Part of a small language model's weights.
Architecture: RMSNorm before each block, rotary positions, no biases in attention or MLP.
Training: a variant of Muon for these matrices, 83M tokens.
Each number is 128 + 32 x the weight over the matrix's rms, rounded and kept within 0 to 255. Layers, rows and columns count from 0.

# layer 3 MLP up, 320x128, rms 0.0957, rows 213-221, columns 0-127
[[137 117 138 137 131 102 101 136 141 117 133 122 145  94 100 110 173 153  67  64 129 155 120 144 160 106 120 106 159 103 130 117 129 147 171  98  93  84 171 144 127 121 109 169 144 144 120 108 161 115  46  96 119 119 112 107 139 135 111  99 137 131 138  99  85 124  83 145 138 149 119 136 157 160 111  52  97  65 103 110 141 182  88  70  95 105 222 142 107  55 112 147  52 103 135 108  84 125 160 152 133 184 104 161 183 103 140 148  90 175 125 169  97 143  95 130  76 148 114 156 169 104  64 128 118 159 112  99]
 [ 90 152 114 151  84  87 134 116 153  82 134 105 161 142 192 106  74 134 147 157 110 105 152 176 141 139 139 141  94 104  52 166 123 162 139 120 108 151 196 148 104 143 145 128 102 118  97  96 101 159 141  55 109  79 194 121  95 153 129 106 114  87 129 159 135 115 100 189 143 110  82 126 105 159 138 144 108 126 185 157 121  73 194 104 143 143  92 138 108 116  75 238 123 135 150  89 118 106 166  87 124 158 171 103 113 147 122 128  89 115 140 175  83 129 145 115 120  94 156  75  81 176 136 149  98 145 140 161]
 [ 97 130 136 121 140 142 145  92  68 104  99  89 100  81  76 148 101 138 196 161 142 105 117  77 113 135 138 138 144 149 116 134 142 106 188 172 141 157 113 206 207 137 155 177  55 141 164  97 118 123 194 173 101 148 109  92 141 130 182 100  88  95 116 173 161 180  55 113 172 143 133 105 209 115 152 136  84 204 189  87 111 154  87 131 215 123 130  76 139  93 130 119 174 150 131 228 115 165 157 105  92  43  94 135 118  87 147  90 120 158 103  95 144 165 123 106 140 137 104 139 173 149  90 160  84 125  97 142]
 [182 116 162 145 113 171 152 133 152 112 127  97 115 113  92 135 132 183 119 133 109 123 136 141 102 151 111 108 107 117 132  75 166 141 103 152 133 193 129 137 111 170  54 157 144 171 193 181 122 168 125 128 186 135 130 111 123 134 141 121 132  88 192 160 104 128 168 127 182 112 127 149 138 116 160 104 103 138 118 125 132 127 124 113  84 170 134 193 127 165 163 112 118 118  82  69 147 146 134  82 144  60 128 156 139  55 116 123 119  91 134 130 122  98 120 121 156 142 107 108 115 141 135 140 133 158 157 110]
 [141 166 118 107 109 118 130 112 130 144 132  74 219 168 164 102 165 144 149 139  87 170 167 121  77 160  93  95  73  94 116  93 160 122 161 162 132 134 121 134 108 110 108 103 134 131 151 130 114 158 162 129 160 147 116 177 157 150 119  80 120 113 138 160 162 144 166 148 146 134 163 142  80 151 140 154 107 105 122 134 153 172 100  97 129 132 128 156 117 137 166 101 149 137 155 101  89 121  89  91 124 129 118 120 129 107 121 119 117 119 128 139 159 147 137 140 139 112  93 176 112 117 135 149 177  84 163 131]
 [108 162 124  78 123  98  53 152 116 126  54 161 180 102 140 177 162 154 107 123  85 115 136  86 138 128 141 157 153  64 136 138  62 119 147 146 111 185 130 122 124 115 115 155 139 138 138 116 121 147 138 174 158 150 111  88 115 161 110 107 127 110 145 133 118 144 151 124  82  85 100 157 154 102 127 127 125 173 125 164 141 154 101 116 107 126 138 131 193  72 158 134 179  96 141 109 125 148 186  66 172 144 137 130 184 155 190 139  36 114 118 122  90 154  95  79 148 114  86 174 141 160 157 120 143 137 178 132]
 [ 99 224 138 107 154 109 106 137 163 137 167 156 123 123  69  72 129 132 110 126  99 121 171 118 161 115 107 178 180 146 167 117 156 154 142 173 110 113 142 132 124 123 128 108 136 186 184  95 134 135 143 113 131 105 144 144 116  78 106 147 134 111  99 152 150 146 119 150 172 114 158 140  48 126  93 100 126 119 142  99 157  92 152  62  81 108 147  87 121  74 169 135  97 150 127  94 113 124 120 140 129 142 112  86 133 152 146  80 138 114 120 148 180 119  86  97 139 197 167 110 166  69 148 150 204 181  74 211]
 [150 159 149 126 140 140 116 114 177 151  97 132 121 119 140  84 143 137  97 130 140 138 164 130 125 151  84 121 123 139 128 117 163  71  81 116 101 231 158  73 105 140 170 111 111 130 132 138 101 155 172 124 128 120 155 110 126  83 149 151 120  99 137 138 147  99 138 136 167  75 128 137 111 145 134 117 145 150 104  66 131 165 156 130 127 137 110 134  75 141 127  74 181 168 156 128 159 127 117 167 118 165 119 123 142 133  97 189 180  91 182 145 150  56 115 130 147 125 142  62 145 133 100 135 103 167  89 126]
 [160 110 110 102 104  99  86 122 150 182 140 128 110 157 127  64 158 185 127 100  57 116 141 139 139 135 124 153 110 143 164 105 126 101 157  99 116 107 132  87 158 146 121 156 132 127 183 136 165 154 132 137  70 140 133 115  56 149 116 124 154 135 113  62  88 112 133 146 123 170 179  82 161 112 118 144 140  97  96 104 132 104 149 136 129 135  67 189 106 127  95 131 163 130 105 182  67 123 127 128 130 139 101  96  97  73 167 136 159 206  90 102 123 130  82 137  66 112 149  72 129 110 143 115 138 114 152  80]]
# layer 3 MLP down (transposed), 320x128, rms 0.246, rows 213-220, columns 0-127
[[ 98 168 122 124 148 104 184 206  78 105 143 146 148  53  92 127 122 174 111 100  81 118  99 154 121 162  45 132 101 129 164  76 127  99 106 155 137 140 153 101  72 107 143 149 100 130 142 125 143  61 173 134 107 168 159 133 105 113 106 111  91 120 111 167 154 127 122 171  73 107 181 174 127 140 168 132 105 140 109 170 105 142 131 179 152 161 176 144 164  74 156 136 154 107 130 169 128  97 123 119 130 101 122 148 104 102 119 143 198 130 135  87 141 125  93 102 150  88 161  77 124 115 167 108 123  94  93 161]
 [139 208 112  88 163 139  98 125 132 162 105  79  84  98 102  93 172 124 114 132 128 148 138  86 150 152  86  97 106 136 139 108 110 102 167 104 135 108 137  88 124 115  77 109 152  88 128  78 160 141 134 121 180  77  81 157 205 107 165 156 155 171 109 109 155 133  74  81  96  91 189 134 123  92 157 102 156 143  88 130 124 143 129 110 110 102 149 102 114 139 163  88  93  70 158 120 129 198 149 179 144  92 134 142  95 156 100  92 188 137  68 126 153 148  91 106 134 153 153 181 118 104 142  79 136 107 144 125]
 [141  75 125 147 120  56 113 129 102 189 127 167 207 104  89 128 194 117  92  55 102 161 104 144 145 177 130 142 149 121 179 179  87  78 121 142 134 169 120  45 169  88 103 147 106 181  64 130 106 143 122 121  97 101 134 130 112  97 124  83 214  71 139 188  89 203 156  76 111  83 116 162  70 138 122 122 122 144  90  79 147  79 198 124  92 128 140 153 138 127  55  88 143 134 150 111 133  67 118 142 165 104 131 134 138 177 161 176 211  98 126 115 137 127  97 152 100 147 109 108 142 120 135 138 162 130 155  64]
 [129 135 143  96  86 125  99 123 163  65 124 106 113 116 140 169 130  99 152 141 111 100 121 149 154 175 159 206  87 122  73 130 101 115  70 128 109 116 148 142 114 140 181 112 192 160 110 107 160 130 154 119  83 102 125 169 167 160 136 149 179 116 163 107 114 144 123 114 118  73 148 121 164 158 134 186  98 143 121 140 102 159 144 161 137 141 123 112 138 123  78  95 175 134 156 123 176 140  83  94 130 137 129 129 156 162  97 114 120 132 152 116 111 161 119 184 147 129 188 136 165 142 121 120 132 112 105 159]
 [143 103 117 167 116 118 138 100 146 189 129 143  85 145 129 148 121 105 108 118 120 148 129 129  90 102 151 147 173 165 128 160 114 164 121 127 170 117 167 120 131 135 164  52 104 108 137 140 128 129 195 128 155  65  90 111 175 109 152 146 105 100 189 120 130 148 116 121 146  87 129 157  98 156 173 158 100 158 137 125 136 159  93 110 158 154 149 152 110 129 164 135 133  99 182  57 143 157 147 153 168 137 166 171  91 121 108 125 154 130 172 119 116 139  91 136 130 140 145 130 104  97 144 145 134 111 147 110]
 [144 139 136  99 149 128 178 167 168 115  73 112 110  74 107 108  66 125 142 121 127 127 141 112  98 126 123 117 114 181 110 132  51  90  82 157 115 164  91  96  70  92  96 101  83 152 137  48 105 160 117 183 182  93 108 111 152 150 116  99 143 135  94 104 103 136 103 120  85  83  73 142  77  97 132 104 118 119  80 121 114 178 101 136 150 153 185 151 139 163  79  92 112 120 172 115 121 117 133  61 135 100 121 124 164 103 125 122 111 177 141 133 125  90 140 120 200 112  67 142  78 154 148 129 183 150 126 165]
 [136  80 136 141 134 125 107 131 143 162 129 168 115  61 151 165 127 110 151 107 113  63 143 127 134 103 107  97 164  93 105 125  88 177 103 174 103  95  79 108 113 202 138 140 113 151 178 179 103 132  85 125 127 198 133 149 140 117 140 135 128 159 119  65 145  31  98 125 183 139 134 160 193 143 124 135  93 148 141 120 128 132 158 136 177 112 121  91 184 126 193 140 171 148 126 123 145 111 121 137 105 119 177  97  32 141 181 127  71 126 152 131 139  90 181 167 150 122 136 129 135 143 173 108  78 134 111 144]
 [100 117 121 129 109  88 183 102  82 111  94  74 133 145 139  83 136 132 161  73 144 105 129 140 137 109 109 123  87 161 128 107 136 132 117 147 142 118 206 101  90 122 130 188 113 107 125  97 142 116  98 156 131 214 147  60  87 140 137 152 150 146  96 163 100 191 126 193 104 141 120  98 139 112 125 111 115 139  81  81 151 102 109  84 130 111 118 129 130 162 119 150 104 157 140  75 116  50  75 148 138 189 165  78 172 155  94 162 152 137 114 165 149  80  68 138 129 139 145 115  93 127 106 126 147 129  89 105]]
# layer 3 MLP gate, 320x128, rms 0.0982, rows 214-221, columns 0-127
[[127 149 148  64 121 130 200  98  89 107 134 125 162 176 182 203 156 190 131 125 123 155 142 195 133 158  74 136 119 101  77 116 151 140 164 158 150 142 135 126 117 135 152 123 107 147 104 156  93 157 147 124 111 115 151 148  86 164 126 131 111 122 141 131 138 164 142  80 161  81 143  70 153  93 181 133 184 150 135 169 144 153  92 146 156 161 119 134  89 154 123 159 115  78  95 141 104 168 152 108 177 133 163  92 140 158 120 111 100  87 165 118  33 120 107  56  89  84  66  98 139 119 148 116 142 164  86 144]
 [ 99  92 207 125 133 173 167 168 136 156  73 135 158 123 120  71 105 152  89 110  49 135  94 139  23 184 104  62  98 100 118 133 149  84 148 209 131 136 107  82 114 186 174 157 109  85 129 132 153 144 122 162 153  81 132  66 141 182 121 128  96 122 104 190 108 178 129 119 199 135 151 102  99 106 219 141 125 141  66 102 156 163  83 129 111 112 193 130  71  77 105 169 142  79 109 177 135 158 119 114 155 114 116  81 138 136 105 156 131  76 181 145 156  86 102 114  89 150 180 185 147 123 150  44 157 128 119 134]
 [132 116 100 127 119 123 106 133  67 150 101 138 178 114 161  72 123  98 175 138 145 170  96 166 126 122 171  72 132  98 132 116 112 117 117 122 148 131 111 100 159 124 174  80  97 116  90 100 105 118 140 120 121 135 154 152 113 197 181 113 164 134  86 104 131 104 132 146 121 192 121 121 132 122 157 111 132 139  94 120 129  90 148  94 131  91 126  90 125 130 111 137 109 104 137 129  54 125 130 129  70 143 139 125 168 128 125 157 134 154 194 122 117 134  74 110 104 142 129 130 119 164 143 146 104 114 117 155]
 [140 144 160 110 147 152 115 140  94 120 167  64 157 144 146 121 111 138 157 159 111 162 153 143 137 145  90 138  74  47 120  91 127 109 142 143 123 111 137 138 135  98 150 112 171 166 143  92 127 151 126  81 158 163 136 154 153 165 136  66 155  89 111 148 153 126 154 109 163 155 180 136 129 128 150  64 163 108 113 115 114 117 188 120 102 127  91 114 156 165 113  95 168 153 132 155 133 154  83 163 130 164 107 175 141 119 124 141 191 156  92 138 141 110 141 123 115 108  92 108 125 102 146 110 132  65 110 175]
 [158 105 143 158 148 175 172 142 173 138 177  85 118 158  82 111  73 106 199 107 135 106 109 127 148 155 104 116 126 177  67 162 140 114 136 136 172  92 129 159 103 118 164 104 113 137  72  80 134 141 156 144  69  99 127 163 147 104 184 150 117 154  89  94 149 104 140 114 174 136 123 131  86  72 167 159  92  94 190  76 154 171 101  65 103 115 147 129 139 200 110  94 125 165 155 112 163 128 132 150 151 115 138 114 134  75  89 145 210 114 150 112 173 111 134 222 117 109 164 154 116 106 129 119 136 148 118 154]
 [101 164 149 176 143 137  83 120 121 167 165 119 182 108 133  94  98 140 154 121 164 113 129 126  93 154 141 127  95 106 110 174 110 117 129  93 154 178 120  54 143 130 166 153 117 144 132 172 164 194 105 154 169  86  76 108  90 155 122 107 150 143 131 145 161 168 115 118 134 137 116 136  99 171 162  69 203 125 125 119 126  84 106 138 122 141 157 103 106 131 138 123  82 143  77 131 211 207 128 152 163  97  94 112 114 118 177 120 136 136  91 160 152 107 105 113 104  82 114  71 139 142 148 166 133 112 108 135]
 [ 85 138 132 143 110 113 151 144  88 166  97 120 130 128 122 196 138 123 133 129 121  81 108 129 163 142 150 152  77 100 126 125 121 128 119 133 181 123 114 153 123 122  99 128 128 112 115  86 123 123 145 167  95 187 107 152 140 154 153 104 123 126 128 147  64 136 144 175 140 166 132  95 168  82 113 109 146 123 134 221 120  93  85  96 143 114 150 150 218  99 152 142 104 149 176 139 117 119 155  90 117 101 122 113 107  90 143  74  79 122 126 112 101 165 106 132 149 137 135 151 116 112 109  97 154 104 111 131]
 [156 143 203 181 120 119 155 183 130 128 125 154  69 135 119 161 124 145 125 161  91  62 164 100 148 156 108 137 163 125 146 146 120 126 111 130 102 138 149 161 142 168 109 154 153 115 141 145 182  86 142 154 124 118 148 133 164 174  93 147 158 109 116 136  98  47 116 148 111 113  59 104 169 139 127  72 156 108 110 141  89  99  95 135 152 136 114 164 117 130 156 139 108 113 122 152 151 163 132  93 174 136 117 104 167  74 145 109 155  92 114  69  76 135 104 152 120 131 165 108 104 138  92 111 126 148 101  86]]